Weights of a small transformer language model: untied embeddings, a variant of SOAP for these matrices.
Each number is 128 + 24 x the weight over its row's rms, rounded and kept within 0 to 255. Layers, rows and columns count from 0. Numbers have three digits each. The size before them is the row's rms in percent of the matrix's.

# layer 5 MLP up, 128x128, rms 0.233, rows 44-51, columns 0-127
099:106115113168154118134143139133095115155110161118139106127099160178127141143110135172136129107126152147128127074112110127104141137174166134124113112122144108106143164089093127099134134151112150112169144097162123149106107158109102108123178083082135144121160094159137155119126114110131172121148128096140113132137161095164148132134089155130108153128144125178138138162087131132101091179147
101:115116117195113146143128097163129086148128106116123144151101118116134081156146148100146086137123172146142114100117103117101143078087126148105111128124146105132109115119125053124127120128127146159154121138119160113075144129107137093123121122141156133128095103144188108163132148115121110145097084102122074110146109148116152146113158129096097102123119129122111105151140158134127113080098
109:114119110137112131145105152115159164128096102124138118146142104086112128147169111113137123163072117126112142149139107134109129187142125097135116144139142071127143100169144143150117076119110112072086065123125181114102127136175121133115135132118112099109108160165146139099140098122129125153109102131106098124153154107145098161165105117106183156150087108129127118124140153119109121120132
110:123142049110122139147150106093125106103146117119100101144148102126141153112120120146080132133114180129125132141129122150130126100142145111142151122131126080188141132166071117147116173130156111119130069128105116139150147119112132104125095139121109124124152131114131102194194114106107136111166127154145113158171126122145165118129143132129152115092118107107144163165114104116144149107155
109:147149196099123109119137104090155123127143131165147103148117127162164115152123150141127155111112138125114127120161128102135117118096102113130150151110098133097159121124111109125109190103131151146117133135099097136127101079137174145125147127160101108120127094125108124140117133170124140148122112113120116095145140112108111184130130150118027132099133101139154169095145174111148100118120
094:118167101092138123107079138130110144157114122128090098159093071118097175132103161117106133130148139117131097133129113126076133150153108137105137150132138107117119120168111112131117150135138111120122133165145137155134122175131106164171120100121137085134147174113117139152122107062133110125139120123163103127125161071126174121108120116128120137132122200128141131152117139163135171142164
099:157135113133128114109104119156092127145138173098103115123106091150107064099131139134122120134090115150149107129146118114155136161122135145113112128117156113139140152155140142105117121151127088145146142140156140139146138126125110173098072174119128108145151092108180116109075177098146130089097130131112098140115085103136111145096140140131182069184147116107148140133127149138134124165137
101:125132091115154113111112155171155097133157103106154136085153106156141146154102111143180102075121084148128166165128097127161151162154157156081133160131101149146132126116095124110163115157099126146170125105130107099124144135133105151141127120119138103146150154123164085128093114118126161124132121140064153149135107142121143138143126093152150116172112156118095090132099122137122100132096
# layer 5 MLP down (transposed), 128x128, rms 0.216, rows 44-50, columns 0-127
100:123111128132145109123095133123141074162124126145134193122157142138151113137113104183150178142120136144113150123144120140115095122145117127102153167095144123145110182128123138123117105144103154100146124090130136134134141092137091105142136126124119113122135136120197159090146142113110142135128137153108150101169107130102129117118157181147179115144150113140158145128137124103170145205087
101:153119114164132140126144131107104118093108130159146117171142164097168132139094151147120124159114146116132162147121141156126135097142110129133103129107164089141122135116178071125126115114105132122116130168099143124162120160115150099124115115084087149077116128143136125102092181138094132116092146140085161144149169177125118088140104119116115128108149099129131166182164106123126136160105
108:116139134097174136108118131125117112114121102115156152151141106160107127114093142122114116133135078149156135129141146100177140120116122125128107109133140115153094102132153165162106133079131148128116110138100134060136132111099158139119132150049121127119089132135070129103159125142128115140127143119105112079150131108133119129102140077105132116097101135126132139113103116113119135028120
104:131127111093112139112129138092104161127115140170128101096112121118078160120128146162129170160195153131114128149089091138150153111127105153101121114120147071181153161139133148125122158169125149155124162107141128126142096112127142098108128156139092124128127116129116119138117115085140119095137147163150116125156145090120094126146152099105135072115084125176171141153096145128105120125140
111:116108144109119070143126115066123116124109142155154161138181091104128137129089192130136109137130160137106183089101109163134125083128123092110150097127104173134151119112113107085105139096168134089118124132154139146124117135096148100120147131155120103118141119097133090151113141123087126113103119121113133122154106146099169130116137087137141152125124132124110135096110168109139152090092
096:122113088137074174154100110143138156167079126123127112147132116153113092127127110091130125098153132127112134131128137116146120147102152145074165132145139177103114152156147154126121131101123143130125109126100138119138155124082097149157073129142097125139136133113124108204148121143139127110150144084096123112117140143116138117084132129140126153145093110097141160125111187145164168140176
100:140151152069144128079122103106166112138131127116124145165119110171116134133127136158069171127107108144123115141125134122105131134125126139164087163128165121151128088139161110147143143097164111101127180135154072144106139120141141159157140144114127136105084149153126111102132130132194121142160148129157130165101127110115127162129157168145122133119141084097106107132105109074097134133135
# layer 5 MLP gate, 128x128, rms 0.232, rows 45-51, columns 0-127
101:096136114171130167102178123179107137145110106150138160159109126136139135122141157115136102118129142121108157147114118134135140096127092161119100082125117107121114148117092120109133148159158138132114121141057156134072157137126145130123144096117115133110156132150131130117120126176088094167099091151119129115171176124137168154141165132114147102149115123135109101138120121115125171064162
091:100107091116121139142134095114155146089124135106096162137134109137101113154167174127106132132100113092179111086122128098133109169155135105101082145139143122105123157113143159074129161132150126160092126088118147102083127162163146134093133115105116155132101107116117120117100093133155095133140117092112146128083125071156148163099134106108135163141160119149153159119140126141143143137118
095:129147151162110149121166113098114098103090132150128135146145107120076127134121158152137114087128135129164094127121104107112118098103127127094156154099112164171164178101138128092107123142131167172164160105132135111108085143154129137089098180118132142145147133139120165134079152167143127109108126155168138116119155072107117154138119148135089087135118094123145137122117116102104132110126
106:089137113138110169142139097176073151139106113124094163127140155099115187112118167110119114147140151135108124109123101091126110157110144160142076147127158119102142137138157130116197106100121150095134098168107117114120130156134145159131136115153151167146141132135143136151148175149108116137139132072142111130125123094139113104153139140170149114112133125137099138171101079134165122111145
097:086146107133120145138122155123130076120107124103081123071117103129162171132144130122116098119182131114148125117099121102134118145106108099134168095099099128182129133119163137110147121126141119083105133078140149153168120137141118160135141102091104137155128140143094152123162075120130087107157112122120143126107128100133143128083074090115103139144121148134129142121131119142152193118156
109:120100148098129138101123125134153128087077094143153122095150159126134183095133116135093142146116147152091107103114153137102097121172109125101151136102117093121162108113153107177116136110093101137121127130152137107119145132117133121157147123141132126095106166167164123138160090125133110136130133126187117065103158119149112133174111159143123150101120130164072106130183127125146132109122
100:101114177107146133136095147136151142094122134110131166110107135113108151155142134137126142108106160124090143107130134160116106139085111131082100140163162096149125107147181107095148104098166089122105159105139120152129110162167139114151129125115085110108120149109121091134137122147126101137161128136145203134165161121178121110136175122121143157144128107103140131159116097088124145169135